config = dict(
    norm='rmsnorm',
    parallel_block=False,
    final_lr_fraction=0.05,
)
Each number is 128 + 24 x the weight over its row's rms, rounded and kept within 0 to 255. Layers, rows and columns count from 0. Numbers have three digits each. The size before them is the row's rms in percent of the matrix's.

# down: layer 6 MLP down (transposed), 1728x576, rms 0.0188, rows 1337-1465, columns 240-287
# up: layer 6 MLP up, 1728x576, rms 0.0254, rows 1338-1465, columns 240-287
down1337 072:135101132131120121140143140092160097135129107110102150117148070125128092119136191104065133098109152144116106102144173136125086121124108117160159
up1338 107:160121110156118126117150111124103124125126108180138126116109088118144123101114130154124130114153122096097108115130150135118125125111195139128099
down1338 119:115079119105130118126101125133167177130145147106101145138162100105137116161122124143114127161097132134136127142106154139101148100124158157127134
up1339 104:115144089088116162116127100110115095157193104133131145111102185134130142128133111113122094094162095117096130156148148125119111136170131107159126
down1339 103:159152113083139097151110136136134142131121134122139117126118112112142143097102090099151121158141134091134151123123120104151129181142084127159145
up1340 114:159138120070140108132140138122102085143091126102127128112099153148136124132149131121122120152136103109147146164128133089177097166098132125107111
down1340 113:114106152122147108101104135071133099133144139133169116131132168148153126143128146138136152071132161147111128116167138146087171132142136100085126
up1341 104:090094133124106118171127146110127132100129094130165143129090139137150144125104111125102091090100107140110111144112134108098104124099117143128149
down1341 110:119122136125161141073107126103152133156198153141152111130116118085136082109082164094142097145079134136113129144141129103111198113126138209139115
up1342 107:144128096101149102164104147120109114122151116178131148134148106081155115175165134174121127157170151133162116111136084136140120141114167157127051
down1342 106:148132123123157152128135072142083193134152154113106117151091153131149137190158126162152095132136166130158133109128106138149148109137097139098091
up1343 103:191120098136109128153151095150119146089134078094142106119113142124157120127098103131139120113116137139072128151162135146106144108091106132106166
down1343 107:122154117160136131161123128148090148085083098126121122142158152092153131151127123118115141159129167162155160117090116111114091130130126127114163
up1344 112:085131099165127133119116135124102166118085119150131122170127113167151148142147132132125122138131110167134134102120144092173110160110126123098117
down1344 120:174147123103137144133119084129146115122121149141158143113142149088120124178152075110104109130139120084129093177119113127142126117117111102119112
up1345 094:126087122106130133039111167124112145067140163130128130175144145075133142127082162194124127096152125145133070118108136161116135142126139135115089
down1345 082:142171128111119122127102114145148110114144106130137126110145131116108105099170130100141112138129158043117126156132090158077136102178154107085163
up1346 110:123113123108083112126133146087112158140132066178168134152118134157124118122141152159151122121113151103128096157119100119131134132093123139094126
down1346 115:148132119131085149112114133158180104094130099142130149105082092098150149118119158126134112090136134106133172114141165136140154162088175135100111
up1347 096:135117123122110158092097102148117153127104116113124133113121151115090116154112136151136119146126116088099130109090079122148094136135124144099144
down1347 111:126143133123119119191145168130122139189148168132086145143143110085109096107165108102129120129129127151123131123155137090118147128116158101145113
up1348 100:129161045091149159088106129162123091126154125108131141165133124109086157175125091158157078144098120124149143082102142154132122145146146148123126
down1348 097:151100176166155135182128080107110144142142151169109165149169119115131155096149130108158125144141130125134127142155131110127166135149172127145109
up1349 088:132129120086117125045118143128125115147184154093111106133144128135149109160090117119142105117164118132158085173109141163119159125159155131084157
down1349 064:087123144150156132115121158112106126151074089156147126143127164158155126111117098125104127105119109143086165145160135142166108103097088096150155
up1350 097:117116106142098132166158118122132164076118146119120098108140151122151158125092096107114113129168134171129116127170120094094132119137104105115165
down1350 081:108097156146168145086119096127103118108142133142114121159159145157082128092109134105123129124143159128148145108144134143116131140118125131107163
up1351 090:074140132121123137131106125109130103103151117142140142153190141085101119147120156110125127115107118102137089129137090123147112149125137121149088
down1351 085:176131123110142100144127123151141148140174102139132186144077147121147158141131133124155117117148101131084121109077145151182100150119118159106133
up1352 101:138102063102149133154138123108129147144130105126114144164133146153167117133123115136156144137102161117149154123131101107162139150083177149124073
down1352 108:155091134131136100118129126091145116109123073115114108127134099161121080136123212129109129130122153100109132146125105102160095131163123134094134
up1353 094:115138134127125119132152126093145124096134156152135148074159104117169113121089109099131141148132124083132129182153151097110163097154104097140087
down1353 074:114077126158164125127124098118128114142126131117173170109148141100150094145180111088127122136163134121148149125120128108111137145118096148156140
up1354 095:169121104149152146106129117182144172111149133112168106141138148125099101137128115144127138166135157071160094095045098115136153150149103145099116
down1354 112:121118135144124085151141111093097102149126110112120134113118137134182137106134122149143112122122124152083146157170157146138145122105136088136122
up1355 103:158109086118127105123134119102088121129132132128147116118095136104098096138159146137170106141153174130096147147122108086144134133099102131093147
down1355 120:085108131147124118152144118087107130142155125117107162139091132162101101161135122142112096115156122131089119156137134115110146135120120080156140
up1356 110:158124106108124164138094163169128161100182160128130124117124140125114126136110153118182126131108148133095090114169086123109141113062119129153127
down1356 128:148117107107154113106134105104146138152122172147080140159148086140185128132126131132107124140126152110119105132191126102107132086101105143117120
up1357 091:136121141108113128078099082128118177109165118080120124130089094091149144109123108126088077068127144132120132125161094073088125155126102121107127
down1357 068:160112123166175134133116187177146073156104134126098117131125138169128154116152125138114163112173127129166166107121125160159202126155134122138138
up1358 100:101127121108100110093126122179151150132173146131121148107118111123188149160128164153161124111148085121146085156106122145145093155117140169119092
down1358 119:152134151144136136130131102121103150134077098127101127105150124133085128130124111095143132140126184123115097107157072128140138127123146122119105
up1359 085:107125143156108162097136165115098134140139121152132095125147120102146110155144110153141126119097130122132120092127183131122182182138106116120131
down1359 059:139169134137158117135138131134143095145140131125090123129142106116170102109122113074119126135107130139162158121139078100131149099140158103117130
up1360 115:193068146147128150117118150174127106130119142162110153118124161120093099102127162089133144088139177118127159107129121128118115099126117151130120
down1360 117:130190114098129100135110132144155112177127164112094117108151104143119149151157146118095083143110122119124136150107142148145141085157154116164105
up1361 083:104099129102139110111090145107097123142152100143138115138148159131135092148149120117142157170152139145120138109117120142126155121132114159121108
down1361 062:146155112105107067153163134123177133088113112151151121152112068121108149122146147133124117130096135131096128147154154138134153142124144088117165
up1362 102:130099131097090138104147182117108134096107164129090102203136118129138114132157132099129143137132153129145111120127138148133137141132143158104118
down1362 095:105135163092182132143101122168150122138076130122169097088127140113127105072122123148193140143174113160118144118111147135128143099133070145117138
up1363 117:121150100124099123149148121145127148140133111098118151085105144166147133123138106133123133156108096170141127156130107087131174137114146127111111
down1363 130:100127161157191115146150136168078157126111096137098105117127125139095125148133170107123131085150156122150091113134090130133171122158094154112150
up1364 099:093121152155109163107153149188090148148143110105147155137150131114082133161089118098127111078101154121114123093111073122116134115102112146146150
down1364 105:152153130112122104158120131141129112114101152137085125104133130116136109143155122157128123126131123175115110135108161136137127143055105054127109
up1365 099:144121144153147176117117105176130120125133145158123115096124113157159168109148142123134122137045149078131121117122109086145150164101112109169137
down1365 098:109164118126149085100142120096109091127120106131145122130142125100162119114142124132146152143167100110143094166086154147172168157179172113118108
up1366 093:104096140143103147078124147165125119111134120103158130172150096156147163189129108128120100040120119155175124075123104154138126135107097161128108
down1366 066:136143127136156149157144103139131125104108107168137109114134100126085162078118091139087145140073134151113133049130116112124133142153135091145163
up1367 107:153140116125148132136139094106142145147130149117131134144123119148160109131136132182169111150121161155128120112167146097149156132139190128118110
down1367 109:127125158106114108133133135134098157127087133104172117118112086121108136105066111102100145129118101120112143111118111115133097160120087120151147
up1368 107:149116101139149136143093165134086128082121104100133105143135148158102124106118124180133104131143094109087107145108124139179116166154138120164135
down1368 119:109150101112166109171102137104141113135112104162139139147126146085136157147141176090150116104152138118162128126131130124098143141103133152137140
up1369 099:161151095126115118110140104143139114087154112164138114167136104145125127148144149134165135128120129131114096150086087122182150163133116140096096
down1369 114:119127133150132124125131148094111130108152117130101079121087153145123124163127137180125137144168121105113162115164129090151154143136117150125068
up1370 085:110116124136147110112125121127105176121158120106146135150100117136138094149154120161131152134200131102161110154131123155125104127155137150138186
down1370 076:148174146123138153135114131164134129137082125112153104110111166111125126108122169102142143152109091070124177105116167154163123120134118101109135
up1371 102:112111155090103149148145130155122112055146094108125125139160082089163147161150119179107138138118126139153131097116068161142133156092169144158125
down1371 103:173115182132101120099148152083104102095111124108065091099106114098117152135119121130107116165102147127111158104145163082199102108127075135091110
up1372 107:142146141134139118152116072128115106162135135131125138156137175090119126175141107123138115132083164138098138151121149117155132138124163115166117
down1372 103:101140122157161133105131136119171119128125139128140131158161144132142102137157122123132141120100112124081132136120152171098207106119123156115138
up1373 081:149117116140103108105165133140109127085135094146103127109111131123102115118115150147167120121152174137105125144109137127115129122156139127108111
down1373 058:124151132117131077132102125122138134138112179112123104160122119170102117119107114119106178164149141104128101128153088123123117120088137136108126
up1374 099:124120086124123104113178134153116136127117098112146134132095160103109101109153121142094121112136149156106130125128109141126142104094138101085080
down1374 100:191144100099136131143145138118139112154094142108154089127109147156095142145089151095132142124111148112157121164127151129096090134125152118150094
up1375 107:154158149107120085087139144140120154150141132125091119124096137131142155122166158191115125097134131179140136183107135101126106139141152128142075
down1375 126:124141127106072135156076114110104153135129127103152120130133103108124134144110081099146147082082153129141144091166152154109108133153145121150151
up1376 096:131134121122125112117104157115126133143126137133127172157179170088156099138129093098118111098113096176149124126120106128114111132131127134177130
down1376 088:094155123101140117116134122122163129103118111117112105099160121113098155086148108099106157127090136091090106119100139113137176123133143120120089
up1377 100:140147126129104135126136128144108143109133128118128116134146088078112146116147143154146107074096135107136113123146084134110108086128128124153134
down1377 083:118078131159188130151138140133052146108120139089131113129109111104145160162167122100093093161179130137121087114136115112154148159062145138141127
up1378 101:145104142134126133126124108178114120130126098153113113068104082126106175126159139105120121082117142109158100165127113148159123094142109087119130
down1378 110:125151114122127132128094116167128158141111125110138111100102096105099132106138111121147132137103144080077138160146130131138123131139118102132116
up1379 100:126133108170147153148161137158133130134131114168124144121103169153153141151177148129103127080142122095132137142137142092137124112123128147137122
down1379 094:113141173162132120136100135125120155141189119118121097184123146121123146135110136164108181073131107140141131168106119116144153103108081157138076
up1380 093:176127109111130111091085109108159119107127104106124140144126143105131116109114153156152131145159100131097151137105126140151142139098124126107181
down1380 064:123125129142135135110136125143107147188162181145147141131085141137157137187086122138117122087106139139094162148176135140140160129129133148157130
up1381 113:167111087137125170131135140097103134141131088134094124095128190150123109113126128126147130138162187138107129120091152132122143131103164116091098
down1381 126:110057112112167093128149167128121175140140132160099087127135135159097161107138154117166145123089113099128141106120114126102129111113153094099125
up1382 101:158147094146103113152174158135135176106114140151119133112136122134153178141108112138122135127106112114122118120147137135152125134110103103116161
down1382 108:145122144094092172149168141123123070133125155153098130093172155094119117089184100168163097111120139094117085143129124108126109134111126115128069
up1383 070:122099125126123143133112113159119074142135124089090100133133193086133170114103116094086146129138077101098102137113124153106117113142151125115136
down1383 045:147146116135136111147138131122145165121136128167165127072131086138134114152169107155146118146116104138131132108138153129156095151113120164182110
up1384 086:144110124138099106104127163122165122101126113096153137123119164111143143160137169098129136110126167155114135095161117149129150169129179133135128
down1384 056:107143093158140160111105088097107166128112145105135124119129130130097168087149091140131106123116114122127067123121154148185136142098131127128136
up1385 093:123119110125150148133142133088114144103133149136098157108176095116131155140125131121135133170154174112113137122125139131120136123135151174146133
down1385 095:166140123118104113156124115178127110123110100107127081117104162135103093138137101152098160154123102145085137135088135125103130151099084134122113
up1386 091:103129160122118154136154132122096095114175113155112156130151082096122172172125096088155118105099095115099101123145161129115102178146130135141117
down1386 074:150151106177105107142188133145135102142123103113141110132091139111137112071116138107113106172162123105167076114117118171138075116142126116121094
up1387 102:129141116111109142084110114150130126133138138121130134138152126082107117139139144141116133109128136141133061122117119145142103145144137126122091
down1387 104:154092124080140136168117141145102159123046152141149106113096115126135126128148146130123154136138131140112097123113105146123112117084139139162169
up1388 091:091075138146091166128137135146087118090138117121102138161123117102122145155143087095146112119140100146171070094098119136117135108142105072103137
down1388 067:139122126146136113123085127140115110148109109162131114131136160131152118174118160206160143115101137107086155145146099132131163159133089179145112
up1389 102:154137156155113137116117113147099132119135109128093157132133102157158155105132121142136146096141104140126108124158134105091150128127134127124146
down1389 099:100130137134108130130170122127138116117137196140103133149134142124090126137120154137072122112156104107073100149133125093179083118163114065140114
up1390 115:103099124086111164133144106079130141141125104128141161098123150123120132140122155120174082144120128169089144055168138114119107136135149117136098
down1390 121:099134117136187155135120101151164123193130104117165126136119119100133123114109107134106077111161161136072144160126123143139126078105150165128133
up1391 092:163157148140130211102162176136109148121139136124152159133157118158109109134077103128098146147142107119171097111107133135110184122144151123144124
down1391 090:159125123134128117150132082116162136130112127146156125156129160143135139130112139092134120141122106091080146150058150089096127147129076098108120
up1392 095:142133114116152120119087108146141176094136122131118100141118068124122125137144140140116139145105156132112075107144107107114155126087136109080128
down1392 076:126112099125065096147146134161106095118133143136126165166099170158110144137124146167162107129132126121087156145117140122154163116110092107154141
up1393 098:151129142094156141134113092119156157084144144097121146158126089123158116156145155206123105098137141138130145101123067098150111173157125146111101
down1393 094:147149169118148135116138157099098184094111132160140155105106176116095129136098111111168152147105131148136067190105177142087110114161140114087141
up1394 109:084127129104107133134138109101138146144123098111097125108122102086153134155088127139111138119094101138087134114113140155176147164127128093118124
down1394 119:084163135118117150089130168102171130112163152102160152105099142164165124147142146069147123116082106152097136157086121123114134130110076102108127
up1395 111:135085090094156108125139079066113150111102060117136144123085165123135104152125115179112118178144153149137118116136134137110110142136148110114103
down1395 124:117102134077127117146123142142083138116123139138156139134125130120096121130102114135135108130131136106138121140134110124132141150130146104187097
up1396 117:125076135137164143092129122162140148118153068139149129094150137127131100140129141107159129113118132150154119092139071126154128133115190162120127
down1396 122:128129126171140133118122133140124130130133161126129144153090156137155122146167145127158166098103136119124130128158153127140101094089147152155111
up1397 090:148137119147126079137141152135123107132126085132168166193138101139141140138098131124082103153122101144118117082061135143157163142154106094141116
down1397 080:159113161156099111185112150152173174108145161116127098135133112151147069107161134123156145119139112124084102154142114118128146134119129134120131
up1398 103:063125166120127164113097151137131152165122130107148155113131139139107142135112143086138102127111081128147142076131111159070136087096115147123158
down1398 109:149119095160134119136136148105160140154091097093129108151116140159114135119110107126101151133127181124110128130152170127123139122153138113125159
up1399 097:161105165102138112107133114078168117074101139142150161139135103105140119126119111155113106105119174115148161111076116113191095144121098111130113
down1399 101:121157089122162084118151126172110097111116128143111149132119119140108111112162170127160111149130117140104136137148142095099152090115144098151143
up1400 091:123096107080087101156094152114097082109111083095099092128116110149156159103140096125126106178093089141131149132090134110153132121090102148102116
down1400 073:144132139129125150105139128143135127157096109098097173120148121116117130129146147148137116092132127142138084132160126130064120110136107091139133
up1401 066:173106113169150113144174143135101143133118181132121130098178126119134122123137145142128155098131126120104139099146115147143139093117125120121142
down1401 037:099115123151113103129148103123188120135182117130126146149093095126103172137132106138128122128134133119135147153127140125110125128147139108125129
up1402 097:131097101103126114100125129150125133113112159108148150115133150137129096125149120113130109119119163126090147094140128079101101192143120148104162
down1402 082:159134113114115176128103179154095166105139168110116174085152095107131169135110175145162102151108129132170155172130106124113112141092101092117085
up1403 097:129108106111174136114149160159086083041114099138140145113124162085136158137168132117128102110116112099154122109183137134103141122120135138123120
down1403 086:142120081093128100144139144121111156119080162164112124164123143132130070144112094117135171138138156136145123133141132080109103119175148117143105
up1404 109:128108100163141145116155092125155126068119139124081195123098141141143128144150102146121124115131146157153139141115146138139122145104103078110125
down1404 123:102128122124150089122155112103125133112125104125149089140104100128150136144118091114124167112148131090138129153125151127126163129143122126130163
up1405 084:122161150141145094153133078159112104134160158139129157154134143073146129121145137119123091102157138095097144167134116103126134111130133128126121
down1405 052:153107108135141130099097169113115102146140140137142126091107115117131146152118111092125135141143143101149120161161184154145159079108161095152168
up1406 082:152110135086100142099131119144106186136146127120118114121126171134196167104137117125166129137121112043138192145138104120153138161110170147103100
down1406 051:144134142150118111113106138107206150163133165164101171149117134115102127120152176151116131103098105185086140102082087107111155095142148151137142
up1407 104:126112139112180144143150124133123176112128130154108139116143127112112170143140132149126125115119106168095156108115117117136158159070134109098112
down1407 112:096177142105137089122167173092148105119162134151165134121117133127130081132142173120129137126120157139133115126113128137102103123159161149161132
up1408 107:160131133103187136119115126136136094161142127137107146112141126133161137127155162154154086132100172130106151153128141158135139119112214135145178
down1408 117:128099127109096113151111126161128152149108113125102100173125147201127121132126116164113159140132112118085117107121161088144158096114145093132147
up1409 097:125075149123138115112130168104112155141112082069095139093087099143137106096141108095141115133139169101151135134099118126120135158130135144118129
down1409 101:143142126143111106123129121138182104114122156171144123139149117055105164099128147126105124102107137102129095117161103144151100095152162153141089
up1410 103:117134141150119107106163139126119171161112111164163138122134138133156096120160152137147108173107113144159106153170144183161074126151124162142073
down1410 103:166132105119129123111125131164142129054125147120106137125112079117125103103136132116085125137082100131121144153139136104125125139105123138143133
up1411 077:151151110065126149096084167119104101150110090137113145155117146150139114137120113174164143162129108136109150157089099097134143125148098142110090
down1411 050:123106169151110126110160120131132124127112169148120146125127124111115173146145128101123133152119122109170112114118135136149098139131158122155169
up1412 115:106120088126111145102124162138122118160149107136105132158137143162117143158173133156138140121143164134128134094117121147166142153139167120121140
down1412 111:132114136123115111100122099172119121192143147159071147141115160155144107091138114127156171161108138073129154151134165147113203129105087108115110
up1413 100:116136152156159140118177087159122140124131122139124154143143161141118124147118150134118134112132148150110104114105142108124164170138146090091108
down1413 086:146176131137138122124085125116109109134126148096123198156140100123146111108100134122169124133098144122138128155137080144169117082151143110149096
up1414 089:096111124146141091116141122127096123135095160100116158153111124090127133178173105096105145126146156098124128079115092123151112108160154131116136
down1414 065:146164152104083115147161116113133099120141136132148101142097143156135139125081151150109145197157160128158139108134189125107104170112109123108114
up1415 096:148121128118126131102166102136139113113164149116072117097135117104131110119097171140127112137165143128126112123137094137118120139145119114144074
down1415 083:131122141152151135108071096154111114169141100137179140117105141137137152133130082132134162141162122145156079129115124114108107086111105147112134
up1416 105:116123116145175144142113137120081125102097140112105157104114125126126170136135108152116117147189120172153120104151120119153087116122088110106115
down1416 093:129120046123120147122160110195136117177129148128126138137110105110113098113093129134169119176148133149118146127117117155135117125127150167171062
up1417 105:131133092191154137168142158145158147127103123135144128146097072137182139171136106135141122142095112123122136165131111104143145117074144131095118
down1417 106:145093167112092149082176101139105130096079125145138101148108146160169141095131118128147168174122135128118150101185158156145114172129156118154111
up1418 114:119150155134127138123153136141082104102128104130125156116125125121112166120125055091109105106156155144109114127129125136118092172151102172141152
down1418 110:143150140147116165144114161145183107109128133134117117150114141139122104101159092166100113114158135128138120116121141117091122103178107147115129
up1419 116:126128139150119176160158144129119096132110104154131162109099130139117108131163085089119121080128103131128099138111124112181119103068100129124117
down1419 126:132135117137139107125142182147155132123139133125136148125134168077104124104096157117121149111165113144152093135099138098165144144137105139079121
up1420 092:127138102117101143130141154127098112132116122141140137127139147152142140110136103142095151136145164071139131151201123143095131123121120146132101
down1420 076:131121144142146121142111113127145150148093117156152111113077155104134124110132117062130114153105148177135146107108145133141141129118131137182155
up1421 110:165105098166119145093143121109115143118132148153144140116104171169142177087141096140140135099142138129127157136113149138142101120111127152148109
down1421 121:141124127096100101078136138125121120077128135126095160114101153144106155146122079143119141123175128131083158140172118121133117089135116126113158
up1422 100:142155081131113128140123172179173133096154132126136108144108126122160153099116133160134133126120107116138120095123114122130117149145100104101126
down1422 119:108117144149084126083151078101117075143136094122099146129198111105115077137148122111085133140086178121140108110145097099089146100103128100093152
up1423 094:117128143145141150109142145099141099133161143154123135135166089127140134142104150102101118147128137033119097172162094133119125120087127112091092
down1423 077:147138148111077086123126093147135135132126099150114113099077130151105139170147163130123142086123143166148147161114128158145127157125089137141141
up1424 102:148124105153149150125109122140118108100123153148141139115121124108160167112142137137125124144125099152123121113177126111137091116144125157122122
down1424 108:143141114122129108132148149121198140163150105115126112101110124122130127159070135083149174100123100119127107130135125118147136166185183155125162
up1425 092:115137110118148135131165100142126163134137120110164134173120139117175146138129179143111104112120136122144104157110103150149139091075124137121143
down1425 069:137138145116101079155088149138160126132136126158124125142110099178181133076134109103149148152141123129103185094121161117154118178131101101116119
up1426 110:128134125097139125126166110155131131134156129125129113135114117083088134101152128111155131140105094124127135140129122143137129102107127106111161
down1426 118:123167130106121056132164102109166142171128150127088113143128085099105113107141137145174121082135109113113133115112105183133099129126124099179089
up1427 101:107074121134135143131134108122113131126128092103175103135151104131116147218112098152138132171137143158131129083167104123124167144140182139117115
down1427 097:168121115156127115136174124149167125049116142135109132107088110157133115138123102137124159145110118123125121144118096146124116125140091136145080
up1428 108:125116143153138116144113154149130191106132154101159096093081145163161095182104130159121130128156135123114130145081121115134131120109130147089144
down1428 122:114102131142110123087148139099130107114113130089143160142130149151142074061149146118126121150095151102133104150129076148106127119143139136124153
up1429 092:149079126106180119082193111175106087113148105138173132086093132097132087088143103140092143084121128076107100153173108124127164163123165137128122
down1429 111:092160154146111147173123127121157181140144145141139112166158104141129178180118113099134075122131135155134119126111106127121116101111102121112131
up1430 105:125119080141122172131110150143136164143155097123141130100080146137136125138145151112153112103093115069145135136125106123138078139138159148128156
down1430 104:074096109175154139139116119133203075116117190105115147107118123159123108121140129103126083128135125140137150125144113124125108118144134093152157
up1431 096:082130113152159099126102123113140137164159121180047179126112121125154102138116120143122146165160133121062108113102137094147122123114116123082157
down1431 075:150142100119131099098097116081153175092124145109138132122123080112148119156140135153088144131132090158134159109133093154098172153139096112135098
up1432 115:101131150118122118085138161151131131100156143084121128116136093171131139125128138134110134072128114089143149123122125165130130137169105142126144
down1432 116:111093114110117117102132168069197121152103132098120121123169105113127141166113113134126146152102082157107152103109141122121134127133137098139121
up1433 090:123129163133097172123147132151125138111140129112140138129170116146117133130096146100174115148112157074091118117154161166122117168146170128142121
down1433 065:111158092102105132156125177123135141143133093108122128119143135105151098107127101156127113117097133144145119125112137128112146114154131133110104
up1434 099:067100136124144112066124131115126151141148116155098110131129145089121149141131178129142110132130134138059111149113123123124138147067127121107159
down1434 083:130097122132101143194111142101125149131115131107142136072164155159124150131115129136134192162113163112161120115114134095146138143108079130132180
up1435 102:125120092128136126108155154196132117134120113127120114119179118163116119144151103128133110136105132146162122134128121167178094137131128145129101
down1435 113:163148115117110150148123095157149116101114091167127111099100116198090154179154090124138113121122171122125102105113139123116153154151137108114098
up1436 111:149141133134146143155175118142165128136160098127121154121112122165144116173149128152121117116090081123104155126071165138150130153132097126088141
down1436 106:127133131130139097116140123119161133124106150080123124126119113126121088114141151092110133122098122119156133112115103146077172095140138128141154
up1437 106:150139142159101097118144119043133111145136119143130159143137133164131079083153112118101124083145138110132158132124112123200037111099084128094126
down1437 114:155103135148121139173131145134119171144089122133108098144122081112139132103099131137119109155110157109102146130119122142112108112125139123164110
up1438 099:117117137113129137143119196208127092094165143098075136107130150078132163118143143144138137116119128116123105108132118108112141081118174120134151
down1438 093:128132138095124110140099110075163142102085101123162124124081098162089076176109118178150125123105091155109131171122130102176109169126117114157130
up1439 063:167152137154123107133129139098126126097132087136129150153134182126152134125125130126103105093115142135144141145107121182130160129117110118143133
down1439 035:095123141110163121116097137100108114109082119122155080103091051123133121078111150124125160163164133080126170120116193125128108117127116156138160
up1440 098:111151154074126141110135133101102125117114117100117144158118078112160118149105138128102096133152173139151082099128135183117116121124110128128171
down1440 103:181114167144151115115139141089152152140184105130169152131161239111085162111124098091126142127149124126111177126120095100118146122138141108136111
up1441 090:118086141132133121133125136158126143141160120126153137109114087110117127134156088129133119145150112083144106154147113108114156121112149123110092
down1441 083:159162146150152123107124108150103123118101165170113136135103167145159107142150126125139128126127146122128143099117154175147134121177111088124131
up1442 100:125113050149094122118114132106114108106133115136148142146129139120098137155151121140155110136144149090080082128122110145172099149137112081137107
down1442 118:138136154110096156135112130137137110133110124128113126134150151148118139112119119102146152087145113139137188093117122171117103081098118103142129
up1443 093:138108108187175144128133173148169115161140135145148141129134163148109133123142132158125114102098108134119121132125096123136137110155119142147107
down1443 075:174137122134113156124087125078117156147144148142139143111157119142187116129108140169143160173107170127128134121092171116137111170095105135117109
up1444 104:161118117132124141109100110121130136122140121137122105164118135121124107119148123145115132074080114075155149095124134138147102132144134090164113
down1444 096:094084157125117110108132151126170165111119143132157143095136107105146112115144134126126146169128135087122097087144066080096109097135154126103125
up1445 106:119095099185177163140158108159080177110096127153136165129127158122116154100129109130154097115106140152120088134151095104101107127080163159128121
down1445 115:127129100129157144091140116169171180131120104158089115107120133118106158112076153154126108126107103091136129125121114062086152163122139128162137
up1446 114:146122089129145136082157128111143134165110171127081131114131115131145116143171127113136092086137143139145080161117115156138092119119114108148141
down1446 126:097140129128120148135151106145117090151107127123074098074095098098128126134125137149066084103088116151110133146114103124110151162163176132144114
up1447 090:109109129121137164134112116136086140114124151150095141132152145128155082150144143092131123118103157123123178118151083093156107103117159168145105
down1447 066:145118171133128133106174137149178115160123100117083124071133119089104151118110155137136134101112097126149129129101167129105140143128110130151125
up1448 094:162160096140173116127137132183123142188199132137126133140125106098133153151147165120170142135093157137118124125107106108137174124142144114101141
down1448 099:117115086129135140125102154133103139101174125106103136121099109118127171099129101127113116119126150126140102120176101132170107170111120091161121
up1449 110:141175138092108125128085111063104154131090089114140122134071116153141119156147075152114103130157138177080169173105148111142120142085070119103141
down1449 118:155130102109091154127180182137129182107143122119170132127086118115072177097137112111146088156157124147102131168152093124118125122156171123135126
up1450 100:122102147142103143108139155126111092146126102135120134123124141089122107145099138147152086148145154150125156103162105145112128123121139132152111
down1450 096:139129121139112111143147072113107116156108133127155182109100082140076140116167096098120175103151116118088140142183151130131123151141103096142164
up1451 099:130150128154150093106125096166106140151130143121157108138138101126143144116115103134099137102131100094113122103100121151124075128144105130081122
down1451 117:173145115115100127087081136189128110105144139120123148155103141114145096101079164105090133106081139102127133167170174123118114156144131130160177
up1452 091:148096130148123157118171146139126082124133149137174140128122073135140123121140146105131115133096157120077150130137114098126141106165141124117115
down1452 080:102151132149165148143144185138144163135154113142160108126076134114109116161129095107085150149117176135174125136105166127110130123131153126121135
up1453 105:123153121102134135113109145115146126094113131134100128091122157122135133163128155108124123097117122111110145146133112120171081120148154138074098
down1453 119:101136169141156158095130159122140133139140135127098118157142134134137177144139135103084119154144142136147158137121108132091106104132107146166137
up1454 093:134112140144121128119141166104093148121151150104101105137150125182122102121139139121110114142133118115142144109162099149132123100167133122118113
down1454 071:110136145112117127118135116121157089139097121121091129120099173097127145104114167090103145133130141148190123144153173109147097168124107126170138
up1455 106:109114131155145151147118118148115125136090129114124104086129139134151135138126122150145101134149119138097151150135104099134135158140148100135121
down1455 112:126155089122112111144122092144167161142107091137132115113120120140078115150112133099138185160157158127129122133112138151108097116189137103142116
up1456 094:147103140091123117112131132108123103126167106153120126134144152115118137130107134125126166103116146132059114112098104077150132133106182149126097
down1456 078:129150152089127105080134138149134132137153164128102091103140147134123142143111152146106127125142106110102121128123143156146152137147079107157151
up1457 076:133140124096136128105137116143157154082152098074120107099113128152120164126146111147115125097088130119133153107135109196125111176157181139099142
down1457 041:159102121172112141101128134116108117142159138144137139146095101110103144142115158152172133121106101141095150130154174129085157098153105176144091
up1458 104:110149121116099143122135145127095100133126122156124186146121128156119158170151146165087095096170144126125141109108101145139134116062147144123097
down1458 098:145136090130138130132138096097103156119133096149134117115182138130174130093119137168128108071101099152131127119135174142120134121142127174134076
up1459 101:131112123107078141162130132113128103114158133152122093121133150119179143135109109150141127156138112140104141149182126139164080118098153090101117
down1459 112:103147139157148135092158138146115112104127146119133115125145076162118111149183110115136088125091158114170137093101091149140126144140128128148139
up1460 105:159170117087115132129102145090130128146161124113142135143156188118104109115120090129119114175137114095105176134134121102146118115143181121158131
down1460 122:102127082117107141157092102134146117181140126121116114170120152102138112090097160113098120146136122131133137135116103124126120098132146105143141
up1461 115:145114144171128149124161124113111120132090134154116212160117124126125190084182142153075126122098138107149111101134114099161132173105133143120093
down1461 129:094126146084096143169141085112121136142147177136132138143149075137120124150146132118139168119114159081126096149098122139121142132084148084120130
up1462 091:149164121118169134118107127177089157139135091123112133126129132122164119126090137123145098139115107044080112113119128155143111131163182114142077
down1462 085:106137140104126135133148154114146105108145184112088113113120123173097134121140128115125155141128148136122136129142109111109126123162117090140134
up1463 093:164077144101132175118156102126112149185149120132137141130148101109108123120118117132131150125102158127081133166110117103110131181148124151085122
down1463 079:137119128101093121156140150142078121154143142167150095166098131134105096146144149088128107147151137126182139112108103123110143113136122146132159
up1464 090:120088087110131148127095123106132119119162130102138090105139137173111124154118128186131102139121151168103122094142095080110145133129159151082123
down1464 063:146152155134130142103150120163151149137156106140113118128144133093073166125110080096150145097124163135162155147169100160117076120106099102128107
up1465 110:117123089152165160155115128094120170126104120127129142148097138071129123163119128127098085169121123125120133124091131111130081137123137111124053
down1465 124:112145145083132175161140148151158136108163116122160163137183115141143146125110128128136120158113108166133114110103111156090113113105102145137177